From a checkpoint of a small transformer trained on Wikipedia: vocabulary 32768, no biases in attention or MLP.
Each number is 500 + 40 x the weight over its row's rms, rounded and kept within 0 to 999. Layers, rows and columns count from 0. Numbers have three digits each. The size before them is the row's rms in percent of the matrix's.

# down: layer 2 MLP down (transposed), 1344x512, rms 0.174, rows 975-1009, columns 256-383
# gate: layer 2 MLP gate, 1344x512, rms 0.185, rows 976-1010, columns 256-383
# up: layer 2 MLP up, 1344x512, rms 0.185, rows 976-1010, columns 256-383
down975 096:486509461474538615448493519535504482499525485470547428496502519532567519439534518517475514486531529566440567492440541433509464455542522465453543469579487544550474506500456496498501520518524494506466447573482390531511506509511564515512532464576451549458517554523519452554414508516507491452470491540515531469528454462520525474508527458525482450506485569447496404513500472495567515516516
gate976 099:435470485439496504427496453515484461481504446485495517447487564574473426523477520443497559585427489473657452474439523539481473477537536546509515433505484533489517466416544495566546522484530491484465514468479555537529487498521560536471451494538565521497466439484519534536504484511547497455532521474485499534556539545518511441472471472487576548459501535430451530489501486495487513548508
up976 094:498525514519490483516502518480509501527462517474583480515561461530520490489435497519540433540572453483437478523589507485545513531514418517493460586501571486526521538533552493471528549463479501506467452496515445497542490511592480467555491589522489510475578529496550480535448491531556465507474472477452496402482495405553437540465546434492438527489443495519550437460463497559546501477406
down976 100:491481556440410531413487503471500499479556479440509513426559546497502545482498470549537536433389583544464525494518504564439471498549577530454465477476483466426455515443501420425513533519458509442441574571486411475519468514443516426473523481463524468549453509455530509465517532440463501519553469469547498496557590510520461461493468528426509494531482481464493488484397437552530537522461
gate977 106:496514517470481516464454503455474514513499525504511509440485487566454494487482490568458574464480475498498518504446485468533465427492492519517470517460512453488505520550529538545422535570511552452483537490511523457532496478476562544479473464504462462524500423471492441493466527454463470484537585514468560562403525548514521556473465477527479446463483478479516449474444410529505530528550
up977 116:558490500475564537516485565555546538536480474577449443515564552500555504489491470493497466547527484475494479479507482467558506445538484482487467542536465567427502445513531517520519537504529524580512444494525485413476512535524528519469538469523453538495435487491481469510502526603471445448467518449416517457516532533433553478592463540558480562523477523406426499437540560486504517541523
down977 092:534427548507511493516455512498561468518461507496538496544452515441563515516430524468430523453522538473502493546548470556538541487527561486512390500532488465456453517477508511447505512439498501477514532449484436521498443490522469539489412517535571520499491456438540536454522521544464479568475568523500463416520479603503554530507489480457500515514433499566506529512485493496485513422470
gate978 103:499502504478525493459493460511458518489625462454435489487501476570499461474548515534545462549582541428524485452517467439495450483519542496554524523466492531502433481549460506487442478437512549498542519480514500464553492532510459472473525498519481564537640543453523481505465479508539487509497544482540472567493468463461505513451471485477499563475538566469498510540460545414549495400487
up978 100:498539484509502546474498516465417490447524478522549455553472492504455549515517503458487558577500517463365531553540524544546500483580458498481436581552499567473484594432490492528572512457509453462499467432524455557452473466463535519504554533525488391485462494532495532512489489557478531490552556450494515456519564520465481498540492569475451454514481476530544496440458555529530564519551
down978 091:507530607469532495479508460518467478518516456459446528463519524487546470502488470482479493520509526427470503412546549469505549485459510455576439499465439462464538516478517523485481477439504495464457538494485517540494458562540478462511531529500473486499528522504485541496515564549491526477511487531482469440481469487518490542484524423511472435487518528536519580524481482509527604471483
gate979 099:505467495474488522453457564487551472545510564569504563529543518510484497533603525512510536433471462449549503531507541596486503522479492478546568535495489465510471532469542474604481471457507535470501449473487398546505494450463464536454558447555471404440452439417442513541537561498546564503489528385560460567425456517521434468495497448486577438478490505505484505443476454532518437534547
up979 110:477485488422451523451533530428517537536500534422418467506549481459409496491535513567483483528572485513500475407459590521462491465528470519495503537563470520490507552540488499426473431501531549536599477476565481558493462440490581493483489581481546545490465553541467523541526542537432497487544470542488490501488464512546386511569489527552519490450510494489497469491427481490490471464516
down979 105:405494524495537484506567458443517465409577493509544434435505517480486514462577506484558494526589526490466522463473571528516487467506490508520501497518475499506500525485453507459542473509528462493560529494539492510484554554457529473495536549525530545559467534536452531443545536576477497477453487576438521559531509508560495598529470521473469508539477535443451473520527477563464489507495
gate980 101:499522489505509494505556507519418433495470436500483481481548494584489529503535487463441535479473503437550470542502512454522476490480497467530491548499450490527496463491514473506448543514518405537518498486560522490434459535572512468519461472503451448530460492456456518555518490543489443471549468480444476555485502499554468517461542518401495469537562527494581525499486488446503573427455
up980 101:475520484510451513491507573475514523533544569474438553455535513452536518486595479502577473528488507542508520518478495452479555500509502480525503500453510531470472483537479500506557554506516574402482552474524484568474509474393518467515566485491550522468503514450569524484452477479515560518494512501481564514510553514437491536461582480600482452486487485459449458514544518534451499531548
down980 102:542538557486508497482556491538537488515490515457550506456459460495543474515531460524451481505510491407512496471448499495534522479531527487537524463542551475479483533529487460568476533449512527458469557479542465560506484471465468467489380461509562496531493492566418492461450490483472519478478481450495481457561560525461533458507546478594439538516620527488470496479520496513482490419434
gate981 101:444472504500536522516561557450482463525566510490470507536575521511559554496465493413474549578497431509445525438539491505486488437426483594461471476460522445518510417500524530504594472494536484547472530472448492434469510570482546477527573485514517455508480521468551570563487567488554520476516526528516476587531520472506563463548455536506538483449437533425450472533494458512519470492534
up981 100:539478517483462438499417427517524485467471534569467476438498438508508482528578476553494466507518517460516559512538488497434476538481503501468468537528493548473453589523486535491427501516442588442539485456535500577533470541482498555476469499441458513461495508583513525421437525499471501446587605502538462517503426539510532510421465522484474456462458427461471551436498463540487502488510
down981 094:538507643540468514553453508507548537500502489499487610447470539439492472499504501497466549541490499484425464455571534509512418521483566473458486427557558480506481483523552446507486535534513535565539454513418482510455489423508439514476452487530501496561468453523472435495481511509533468514486438529492460536531456503437512500524495517471495448528454483542512524522437498454513480511518
gate982 093:532465513454505474489452489517484576464502492511479458409480498492478485629546506498490541468569477504487507486474461447477502537446473459469485534528549495496455465448543543489507523485509444452565517557489551492527529466498540442519538525490521484519482503486455572520568535500507453511495526546474476522536401535426507476452459531381559437472463525482558447522533432459480480529524
up982 098:514511503400495485505488541439501547484554468544491456481536497513490563500560489537469593475504484509610478481534577542521430514496512514527501580488520470591487497540496452552469410494463479511526475504488508532494522527537550481526471540530462446568574493488547528537494407587500517553448495457588478451440492498476436437448501472438541524492507532490512505535456491514548501502564
down982 097:512505428546573507476512471510516489522516510543554509429509513444537587464493496504462519562494490470526491456529466485528560595435551563534501532492486495584463486514456494434573516533475497569472566428567541504530518483452527456524450468551513609504423456497476476573533552496522549528466449507502459498482520494564527570501445549523494496538477536524490526458523521467526540502431
gate983 099:449502488531519526512532482470553543473456547493550448518564470475475539469485445499528534468504462553519459570507504486441509450430526508522405466396434494563485462461519400523500464556516490506524503546462539495488447540492516458509537496509546552486496481476511571495503567491467465464501402585444491501512439417554468507511490545496536500515495547432471536504463523489552481504542
up983 093:581478504491504435563534512462500404522570404481553536522489525555456518508472483484445457539506496515417452472500515501536406528559448515396534466544551532478467597471494497417493507475526508485461460525505509492555483521487508496506519494499468488488460477480456477535477432538552477558501534499483487500536522514487548522485557519453463487522519416578507525452504516490517518505495
down983 101:453524544445555511490519595456487485527476503479520452501473508534444484477501497501536499514486414544455508472563557462474490444517564489538448502510525520519561484488392424552429528527525442515432483498489465501475483564500466485499474467511522444541551471460464458519426488522443509499579539475573496513486448478578528535506514547488492435476473498529481495491463505486524531493500
gate984 105:470519465481459417463516495470466460516450489502468510495497580490475481455493584517512542568520443494435565509475496502542484502503496509460472497536485535523427468535541485544404494481468475447439414567458500439495502465412477540460537520552519510461594494495566551534546516515534447484465450517488422501475511506472468472549508511591511517457477492524499474524536512556456512418463
up984 107:492442504535623553439498469491444553518487516503475544435548460559506465573537446487510468480457504530507494484402546472517469473497484452570503415395533543485519485468491490508485495525534563520491413548512538540479521547516477512450559490554483554435517541564496489535505539474351517475501513516490461480579511472502479468534494513429503504483545418444513538514528474522543458473508
down984 097:519491605482543528530464431461465496613525428514410530448456532426465482506536524492520536489403547535526503572511484525543454507527454487497507472547555490558487467460522483493505554574473516499444532525503457450469525487553492485507495524589541566439543479440572517566420518496473500428454517487444529503495449519496446549507478472449455503521527510553458467555481442494539554489565
gate985 093:552566509461594493556424482521504421560522546444475472513512525483500474471534488481487541496547528524444469533389475468529464500547498536525523489569487518514462484558454532391500550542432510533459511500487496552470503525479467548524528539522515571515565519537521513473508486543510531487511466447550436446537436503513424488419480481476462568471513505470548518490550467483535511487491
up985 094:524512523459505500459464452521508445540443434474552556480473540461483438496497509521464566489501472502472528571504399469549523489503523543533485500552487475470484523579429446432503542456448519532450481421517575510465529516444535491437557546509486503467481497538511478493497515553513490516467497458471542559560498558517488480407535448523384545438484482519497499471420475438531536486473
down985 104:459510523516588484537441480572422520509489501496487555459571489522492429546467522500453502513475474526518442529548466578499499467473516532489538487493485502550465555557462520487589540504510489563494499403506491476491521494454467482433593528586549399475433490513522467445485434553546557476509498477497512504567501515448532504486558519486436499512441542475421493473472479459478484565553
gate986 098:470552469564476482457584450478450481492478588564527485540537461522480502489533513458387511448521446466548519450493569497449531509491524484519491505493556445516531423525594512477486543534564577504492462508472505442458489482481480472578493506529504475478525509485528455544524499564499454541467497441544478485551462498546537449492488474497485420561509541508515438565427464516482517503485
up986 102:500490486551599515502569500489480487547500466392521561485497530518439513495490446466490559518564543384491513477488544471519524536430516557490454519427439491550482528475510456452405513497534455488509464501533525490511465479496503463534642491511494469466531515450530461485510511494523539573501515558485481480499522531391515417462495525451500456454443468456524566453498544503514458492484
down986 102:454493490520524460521503503485543485447517434444529523562546490550402550471530539438537477447546546465506519509558519552544462519506522506474602515433492555540470520510518535484455473484500556528519499518504542482451454510480462491529483501476453495446509483525469530487532495476514451557536514478546486530454561521489512536428523521479505514408509419431556491554520557499480486490463
gate987 102:477426490497501553472495469476570475496467459505441600479511490483579501434517550472517604425579518516479443506436505506492523508468536500479566550543477510451510506436480460507471452541455441432491588464501499474479379553553514463534552456505529453553487464492501514521500551552488547459411541507485486521450509444523508532545481461475425541477465551518465469500548479463518511528502
up987 105:580508508494579469482579449488492485485549544584451511527477453484392470474486561409504500536499496571545511459462503531514492446489578523471540537468477504519471435474509535524418480539462542508498501580544484472556572490567604519490481561509537437470541439520473526452455476448480471502542489516547518484461479488458509501549559547427556507511498398501542456541455566443503503498557
down987 094:491490480496521486609514506517597507538481538554561471529421600547549463523488406505486525552461512449500487543494523536566460476516459465496545499475504478499517500570544487510454519568460445514534487516559558466540460516410422498540509470500432474464501503522474500495503380528522470570445519442482444507505476546465490479519495498461503502495492485449527441505465587594497526498478
gate988 104:574510495515562507505567483557574564495495488432448497582452506556488510445548504475524525458515467519488529511572506512496473587475437457442516502561493515562434529494617591503497509479512549511471534513477451475508512469530527434510537404463520559529502510502450478559433467435473546455575501410479479518566502524489540517433483488593515540464505542484517572478503469541523544472495
up988 098:411486501481526542396463503477413542531499554552564504463565574506549505488470470539485492494556557465490509492459485474534460446515503456538507568536503457503512435526476486425482457560478549484476449500480523503555507554486520545472480620510502485489511530544526544517532488614512553524464552569496504512427466512492440536504468492509509583504426518516450440485504556479488496557531
down988 098:497489542572545480508458425493513437541521471549488562462436505509535534583522532510513514532475524513473507555528529576474518491472481523504529541514506484439502496531463471410476516517548506521520489426505536509556502485546461511462458561556495460481547521537548515497577514490535604483542444544495496591484511508545437464447462513460429512503477459462439515580491511511418509519491
gate989 097:506477497567533541518547540501510617468508459485476565488548498509510512487483533572475567496470484467481449534439416531544501601514590562505495454470464451486450505554475458494487458511484503529576394527506543508470549516450504451532599411528433541490494480502396488534474495500550463488487524510497541462552501428456606456529506495554547509432543544562478462514537447414512493487458
up989 099:545457495425525557521516541496448570466496517437529493525542456489521556409458498455514511461413497476523469535457461553501493519533515511418488483414482491442576499541534534513455443569525532539480516448512576465442504486503573482553517471577538485511478477475454434551510522503501496488469503496479487490592466487439491478510523553552487559518552528507490495447486533517472480452524
down989 104:446494509500506491517485490505512551499485551424553504484499452455482531523506517499497532552460523548506507484553419501518501523414538498466549438514543544479579470477510490533446489549501509541502513437522476498471526521424526536529578430527591476571592471545454478485516488500469402527527485506509479474549483535535532483543541444507526531482519448472425485474516565494456422476493
gate990 104:476475489460561551521552559522503589461470510500502483534504537532495514527560521505393496596512494494559529454470475514522581504476515518517491524481503450547490432512527490526519468438540508497512578507521577502437461516528484522524530486452521483556499516525552478430524561538569475418430514504456467499502439507477528512547506508560528469464558553447579548497514515440537531523488
up990 099:478487503562454529430476489467430480521529474490556485493465461468527480480460502501526447470500525435507405492569533533527443492523502524485439439498427538450530531518538430469479538550517558537549430495550439485522540527465474454501412487509511500493480510484459489551505518465525484477525497444533474477440519516498545490424552452440465525554528437530456495428581487563406499504516
down990 086:463484703513462588553493501517520527492533556504556548497418518464457457413483464485534472572496501541485577496590506589528527521491459534516476511547546464510508461494505404565539421470552492475520499487489497514520513501454549491528484376485519460434494467524504469481525555487533439467457475433510503486490483449519526474459472513446492450489529431491494561472511510431527498527513
gate991 103:483460509513451504488472417481504565506509440486446530496573453460504448520492541447522482562490504485480528494455531510514493543567515466516516446546475509515555443496432518527450461536510533501480468479550443538519467468519524571541507467519537483475602443467500517485480478504530512484485467476501444532583532540517464472507523500461462441515511451514520445465510497378473507458476
up991 098:432514527560547526507523455538470468496533519489473567543581480495470543484530546503498504610433419586510547454503548465511478489482460588466515445511461507552586513466497529453492547503526514483474487496497465474499472505478493544519446492447482501513445531539549438468520542466524523471505471458503514446514509511542572536505470593480580552510539458541523473522599554454546493491510
down991 107:542476312485559542502529459477489516538492466423487570464503532549483511447528447554487502503513514501571571445441528469484473493483537536532512498448524487529537533499478473505482397435420542441447443475500437518417490471516469581594453484484474488523424462523448461457572561442513519529567490561500467520481485441537483410497435517462559526456537453527480538457486501507524456514507
gate992 104:452487540489519487502536578499528537504548451448561509501548487480561520477470482466525497562537520436488533437501478541571504412536432591531478557450616475465498559542508535487552500510490478515552559579459572507518506489561502498594540494433498554484478494504446497506473482486569490578464483461527528446545461517558547521543509464502464550537541450508518536533456459500440458481570
up992 096:432543507450565515475472505481484473531459514553483517514544511533498563496478508447509507411427408521538449506484535564514566461506466491442455521540493516504504507496546602490517527509530552511565485494516484536503572539452485472504502564508514502495507547481567488485523492440531538549542523485480460525515529474458485482483519494483504517513477464547569533528430473460456515483486
down992 094:557455494538474479498464466521519455518542486492475509449562570409483472484528531495496457528516553483460515519468536466541472538496512470524489492432445559488423495523447474447518568496494427500528492456475597534500524492509519519473507480474531501554509497524543527545523586478503467471509424405469492526431488548527497499443549407602452502572556478568539480533551524535521526538494
gate993 096:415491509513543472502415474490476578528455524510522438534537474509521456421553519530519525557445505510512563479523507559512471476488517536481519470494520555499549522480512466494515515464512406490464500458494475508538449449497481517508488443471477485550463549500523478434483525507424491542461437540499502510473486512534508519487461508466559478439468514493456545457516561474419485484524
up993 097:509515534500482580482571509467481526583465569442558494443423494508515511462509505494522482473513477553430476514533498541428519534487537538479482496524444534469425438468500483429423539523511406455538495530494495512426514562510499491538511473463468479477557501431501472519509519496522504463459537531487458558516487541547549521583516520505525526514441443492547512533389423482483436529476
down993 097:498504454477540533519463494510496552559529446519472453457461480557503543518472565519524520536572568498544525497573516466490471507499501481449516528461467421460535517520485529438499486494494449425496524492440486452527536444476458473551559521467479552485493504527522503545479529482510496505577476439556408515472486485436463483450437423510445599501403464439496468517540491483528487570436
gate994 100:533511455452509486439500492534463566520521524532490458463514558501480474541476459462613492469457551476463434502548550418490468510485470517490566526518535510502495521520422506517490477508543468553471458445554506564494475449514563473499539527492476475513553556437509556540448475583533462545491475471452480481530472443512490426510437483582553481458528474499553540516484469496577521523460
up994 107:440516508565512508610553507518460472571502488464426466512508490523469479495494562559509471476490509462476535471475477533502547506447450469542461495506514532469543509502522515467466506530500516576545544501471495508586511540481527530507559460556518495535492404496506488467455538535500492454572502546483559569461538500551420609502502484503482468487507586497530513417518468547490443484489
down994 101:506551575474574464525470534500541547559522468516543508508482520478577511473536498477454526522462511509539510479505469442451468493535465506545490544517601475545457475544491510563552510475497462508497519492448446476431442534454557506538559482552506442512534518583468453468496491497516574539489514560445535546565579503471498474561554534502496466531475509518450458570537465473448495525488
gate995 096:526466477419441539500542549521517479501507514549476457522557497469495595426478545532485479548511494475477492514487536500498486576516576465502543561505487487495490502540497505448581582505476543535567497507489441477484468559546510455415478520510528498496531516539458473497555494550535450404418523459468467487442491525426468445500483519538411497467489512543597493439491451507469588526522
up995 097:446469512498500540464520494512525513449489447469560551490465444507476386521460455536466538442572529482465503525546438479537498483477448479528502457450485543463546508509517486429527458551475459414503485513553591498480517552504497581553481497524454475484411535502497551467507485527414545582533518537475486504555529509558510498515476468446507495503585517448448480532500455513505462473452
down995 099:520457567511515420533539513505491471450544535422463577513424578471540514493590516522505448488499524494520487485530452491566508523413487530461529517472559445495493522535515565442556497427555482546442434442544507513504540509551507549562456538379561487473472464458528498468474446482439572542543526451492551441413542518506497496555508500467519479478601560473515460441512475455543464475472
gate996 094:548585490476483515441611483489542475433521486524506490499581571566507550486539488472450523452504543454540478510507477514494571558518481434544483536481561498575511478554460457501490500564543483516468474552483483431483541537518442479415565523491531531484498483539455516524440489533456559498496486497518469534492454444438546455540515545533481461510457481493420582492507538512555560500518
up996 102:532564490497468430500499462541503468439520534458434452489499520490532511534487515493514492505540550535539473497482453488575515472490516519527445545525543538544489429455496413459554458460487472487438476489447516487448470546560502538550473362414495498531513523555457587506518493531511422468456392531555542518489533465492590539480544538482480505547555558566604483499457508478492591447552
down996 107:591533543598430549491515496492555492501540520496432528434596556421547532489521461490502492522564444538451479454512485532518504517573515457506527539483534477530463521522484488490489509469506479542509451507546591521423512470471470482436535479446516504518551523565434536476399490497502455425564531484495509517542541510545544412480534531494509532543483484496537416428547523471478508540446
gate997 117:564494520493554487573538458508469464488541499490475594529501502513497563551482488462465503518478463434459455498424446437486536540487554480585506561516535514588509538584459515467455482554508551517509525543525514417533476503490516444493460469452471494533514507495447519451530492565523449486477536538537428416489527540580471512508493460554519453510464515466449513440542515526459487518525
up997 116:524457484542550449470545453485540483484463471443575421497475525453449547477551446518482611486492558574530466453457531476472412494488508488487457479473527475486535577412534521503552520498544503508521528496483516493481477467482486529579553492566514528501476525566454495488447435476528520499532434441467524554515471465454509463523525532508517577463493476534552539516545559560542475425537
down997 106:542494548485488601471537506518473520476567496441508484429516515536487558476534549496467562464476556489563467460524533482483466448463564449454481547482525406533503515504494455536500524417477523480596513497517482509401488448506533540512567480561541407512483528526514502522470468480489461472499495456469519524580516470442514514562525517502526489478439419514534569560510553544503485479548
gate998 098:473530502549505485578509478543466430511528538524552539372507466507518499524491463492495526560548526528551421522469452484543540478458471471503451488471456576508540452514538502484448533461479518413465519452516505538495495515535530529485472499465425462500526478449476528489490541453534551493575496468437496542400586489463495528459516449461573462525483488573512534525423513500465516489418
up998 096:518556498517482525530473415458432494460505501532490469476516534460451471484436440520533544549496472511489487524476466504462521539517476541461526484485530526485470447499455475512412539512508509440547464483516504540531522470511487517523362537487426504468517491441484529432517618537566452490510441476511509531529473486480526569496554402530514493538466528479490523569398451533429512489416
down998 104:554398489485546507451511488490386462499530467486528433462479570492515489536471528517534474507503488496493463471539482476455552512501470464509518471512489482581446541516500550472490460509541513502505430528426519432445480494456420526520437564488461453538481549521401531501489436470571556542564478538513542465526488514517513515517517470518471515519499554523467543479414511494474499536435
gate999 102:495499548596504462497500499431538454473461522523510474439563436453523487465545535419513480491512486518513520496446457442466539473519461510538536516477415505555545575497423426477504477557520516494557501566521433485506505564450485454496481509537498529541477492514433483454500461467436546498519491528568497475522574444490533548453576445531498525514531493514543460516561463463506537587569
up999 102:453517537483479549478512461484522492505494606407547435519499518513452464596518493507492485514499499480500434467529495559463545476430449454540484458499546501475509579480518551566435529423496543502498425460507447498513391515521476455586536484505484533556469506461554487520490483501459512478469473485447466473509512493515502550460465501540515524484491519472466493438500465488469599556436
down999 098:429518478446457489456507576485553447529528522440487544537539482512516520472514456509495474508495447510516489518594507512534504498546426555516488544516573501486472478537489463533531507556556539470500468564540516558481540484561458520443486613415564526440509549453567543486505490499564501524528553420498475542540473516431450502536526518453543533488513554470467493539521522503523441535540
gate1000 101:579529481490502496487501492559547512494573415473517494568551480555501490500594492512505445584524470493501509446474535437582464491507500482565468518418473510506481501539536559478527484499547460480471471565618500458536456543465432502547448537476506464543502572434498521491446462485456517519522513553468512524524587527471413540545493479440497495521507482555520563506564478503536461485459
up1000 107:531518491535516493551530439505461453490482519500489518543526504501548516506440491505505495495518529511497534478454506434496510509421494578436534458471533436483459501422538535548504484472542528512484504467503539425478593515489547482473512535533474383478507544553515542503524537468506587492455512518553458561468524538540560476462481506497540471486395485517461603534486488492355523466413
down1000 098:549530734465546525458502460542441497489473566470494490477447509525537486543479565558455512563430497527503488544492522439532480524500500481501464443487510485440454530559490498430520505471545492476470538376512572556535504544498491486472543538525475457501489438496540518513443549458458517499509528512490545470489444505509591479462504497525483484518469495503498509511478490537530440478561
gate1001 094:487508518523424474505506486563473486533535464549457472499444519489453399410581464540522439496476482496414544442525534526565521489520495558484512558490515452424459527488465572511443521457572512441471475465497525565499579507491577546484528508396463479504496476462517488495524540427533489467515477480577449430572555470471539432458459464537474539422472515503458524495512447589508482498531
up1001 096:470463498517560464510534512462490522548534457466464529459474485465439476517477485479427445581522515524518529408481548468547471496449547447521558516516543506473507490511436543460507515470490464427478424508504533509503556481541468525509513575454487480501465485433437478558570579547497493471436552519525468449524523446531518454444496442521430472493490511512484459493429518490521481492423
down1001 099:419542396517490485448523451542454531486529553522518510477487471447493459462547521477486502489482486548470447451474537553441470524530522513461413504453569450522517540525552537484455474525485526416539462496419453506489403544500492412467518576472458485532504445506527566485506485537528482572484528487503529497514498448471519479451463464494504551512456463486515459495492535453503454556488
gate1002 096:500528504510509485539533511502465481551508555518479529443501558468476491458496469545494478577509496483488431504457491548572574533555493520461545492505404514447550487466496515534520506479515472510442553465544533539499552499571610520507515475495521478493460490442477484540445480448501606518524429450536511427509494504491572518489519458519453532505527474475582480512552559410443472528523
up1002 094:537464508506514504492518521440444486525543413492488489481518526563533447476572500513500459600532518429450403510478519476487553447517496472465503482434499531473508488520496486488513544443521523503519498494481493522569558482514608549451522478534449489470436450438496454436491523459509507466539569511487455552510515553512519483550441544479491518534554483508546463520535519488496464488477
down1002 096:530505447550484478446498442485561516456484534495474499559427509463508526505558533526552460548505491527504508455514522490474413518473532533427472539509512517533513564501470524399501479480510586506488496464475492513521446500519520518446534494546505492481496497476496418467533474469573502519503448451618494517516507489463547437495524475536522502514508422467500464491472476585485485523518
gate1003 091:556553494529448520545508509495490536509439452460512524505545450485537464386461438460555449530555542505536530529438473532508477492485495495551492502471521547560491521536503430462458571443532504487477542539529558507435524533480481494535530442489466477553500426576504469422393518490553490484464559561564546514481513565522542548571478508505438449495440508549547484527463440562514440462527
up1003 091:500507488493428506426518536468484564469502498540540528555478502512469478572575543442506470468506489534432514470521427529430521556499530482456479483479507417542527496461505478465535431439532456533458534463492411510459487449537535512464482550454594551482477501443482501483564501489435485592534520470518473514562550516534478537495554500523564501415509505470474562517509516457486570512518
down1003 092:495483623529445483456536565513474567550507552516493473572549505439449505579506582523540450485420525538500558451500476445505523484461479502480464503559482582501525502475522505461496556528462519541487507490475453483452495540545538527459594487510550552464465489516554511508447537458546549446492540505509496490510481515509523558565466435528495458485441546515450487549545443506542593457501
gate1004 097:482507472460551535522578490477522520473551503497435452514474482495547542471532524617465554445582529573493570526483541446556450472510478459458525540430534428479504461494505554490515519490544523430531489496519564477592490492396478467504482557466468562509381424519567480567439475554511486464514520550529545503484530552493563535492509476493530475494508500552474494542480573526453516552505
up1004 099:442460526537514554606550447512478514515498505502439475504599523497515518478511435576526523547508492532489527528519511440546478483572471614458588518455545439448468418431494484482456487435521460469502586417430539495561509490494489438468446463424509541558464468540548504591489532488461576445468449558532518457512507569490511546472472517539505535533518499541452486483459508459489507542521
down1004 100:517512375521503443482627492499418543533463483496458465491545543532559477487541547488462515509557530548456571516462451449566466469538490540476562475533438470425528469478498534452474547476495477488491486515512555516520525516445476406505526550450481506529454417491532485520524465526482463509480461535490528510516527516487513483484561472527539520525566498534463545478436512509548605473460
gate1005 099:509474525450529481479462485429480574472424457505415508487450452525458476483572517596519484531463528478602512463451547536428559532495512544484499429484477504503400520498532482530546490534544454573483638474487563519492504504455453550455498453521478464464508564450496491516497583498548440493496581489472457582485504497506526484461494501542466473508531421437506508570471507495484488441483
up1005 099:513477519411486514503489570561491489536605425396557466454493493547496509530537562530519448465477522484537506492477526561470545542468538570432516445507500556518483492577536511468495514554490469530522554535530544530540477558483524497454546507542412488504482556490493522495534538515461483412484528517496548535561507491548547468442477470476473456455538440396535517416454462516584483484580
down1005 104:490571550493507520541448565507572544463480539599464487536420462496500534542488466480503509519472500441480505609540402586549550524464461520477524483506534581430462576585461488544541470512483496550486516512547478545482513504431537522503543456573482528473468509524458515536451526521415486509481523426496509555502465494539545461537511532516476498482521534499525478533538525439470528518456
gate1006 099:522510471496468551459533569553460451483542560529467520492396468492491513473509499558415554447486502539568559433497489521484492441477527506569504541488595570428498517468512497464500491508485489495547514533526426496496464439487502572541490422526535517567531484490474480495476558489512538456522410477413475466530507548455544458449516516604532498520490468478511547460530479495477414505464
up1006 099:500477527454485467517535512465555503518492510524485495439579512519456509493513417475481495511469535470511448473541529596539488512489538501496466532565456480560573509508528487540496482528564480459499526536456507521489561500512453478504483444521442551469507557492378486485471423476492480536554630438481487493478423500501515437475467472529422453449496491471484438529500522561562579455491
down1006 097:507520606430419530479546484455528414550537445418508501511586489475501552460511490568519508474455459458545525424517442532455480570469488522465503463479499487539546523486558481438506506471523475472487516510399484471483518543468438475496603560551507459497498492541471552429469511552488442540505598539535528476553509479488499446427502508527505492480616553499455497494502562455469498500466
gate1007 100:415457520556501437478465496575474456465462567510572487542455557541517578468507515528520500460452457452551471470439511541498479455482483527503587452515511551484478487528555518423552489533477385496602548470556519504462398539472522469573542503529468510396469475525448485485544484544482504483480477513529503424535534414563508537485511543402512458486462496476520522544527540491485454521503
up1007 096:419555492473561498520519472498534522522452473524474534501476440495515493494519521462488527503488534518462465522463511465502447423498437465502449453464556457597566538509498478535595508479536493497485490496577539522492499546476481535492497564498508464602513389523525506414468569466539437454516533522548418517445482500559510434547473543497513500471558495537505562452512409575522490402550
down1007 103:500494489491552437526455516473505448531452473423477555503455457563504495556540477503465536444519543568530468507404505536556451466476517501574455516545558433544523497457502534592485439481505557522468511498551546462431490519423524528531525466491555439566509501519510531519517466508558480523512432462562461531509545521504458444496529510479462504444537550576477512470511489535404497495483
gate1008 095:503433508470516523504500424515533482562543407538475486494437456519472469561477538478559474492487525491489441494510458470471484519444519428564528448405495496538432525578454507556460463443581471515508508460490531577573539532504511442464504591462481472569481525469490493567533490512481477430445527513441510491515489426489522503497523481451481514474444528504504562563498470446418501492501
up1008 095:465444508521544490524478521511456605588451495510513411444476545465523455517511465513569547516450511479489488403545456475500513531533458506566538440388421522455529487459469551510474504515491408467531460550512566448460486526513542478544518557526499490551482470442557534563521583490481464475508540543498596520458485484543532492484481457546480556446374492556468552563483491501499478509505
down1008 096:488474504485444474470504531529467535461518560485466606563560550493470534451499535503443469524472434498494480487480392510509508585615442541461489524497499424538541448470500535531462566586490525458468516582483480468379518564502508579477523472534465539421452472480507496493468430509457462543510474459491493512469467551512436514469547546537514451485523464469502501447496460556533536510540
gate1009 099:471496518485479523467466457519462408458509430493462548546445510474348507531487535488494480452441583526442451517478524569407569509406471528521498447581452517528469496528516516513443477473485493485540492490507491542501520430488481464430564495511462494520541470435575480526484478515491513465454546510449531518559443522536510473515505479481524548560460453430504466528492533455479495491516
up1009 095:519472517500492479474598626512514519542471530520497520536508523527463490442491419474526539481464463501514544547466475467508461501547471443499503433498459524512521481565463547585526462495466459539506555555526502515512513543491421421496457520496539451507552580472469504473509505479539498477524471492519506465582558535531499543496556491565482541466480523501517445522421494458476518522441
down1009 098:489475461427478520498511523517572476517486460510503459537554500520455493464493499511550410521474489504431572558440543464484439522559564506505558480504442533573553568537538433519574605490470513455477477456454484547507512477445491509533476549542429520441522533467581455501449567485500496491565477588507483530526526479391501438523521472482502503479480529499503470473480532505556480455511
gate1010 092:557554526493491470518474497565524518520550495469507482507475458432452483498517537554504544494530431520555500455468581503506485556574488512406487492562551546403404498515452570475561581513510548409553460517555473501438450489473445489528470486527527489456500522557480509499425458476546522491511511407490474526503423500471572521510440491565563537448509496453434433435499501534516567494441
up1010 099:493453430502504524535506527466534508416473484525486485391548545500543498505519532481514506504532513530477483472554567559424506501473556442455517544471500493588500494491487450540443442512453495556461545495487519542566495540526500487494534471420450489550471492501498502470503558562531436499439537551498472514493530570545473449492479468479514476501536549536498509594544475516485465499535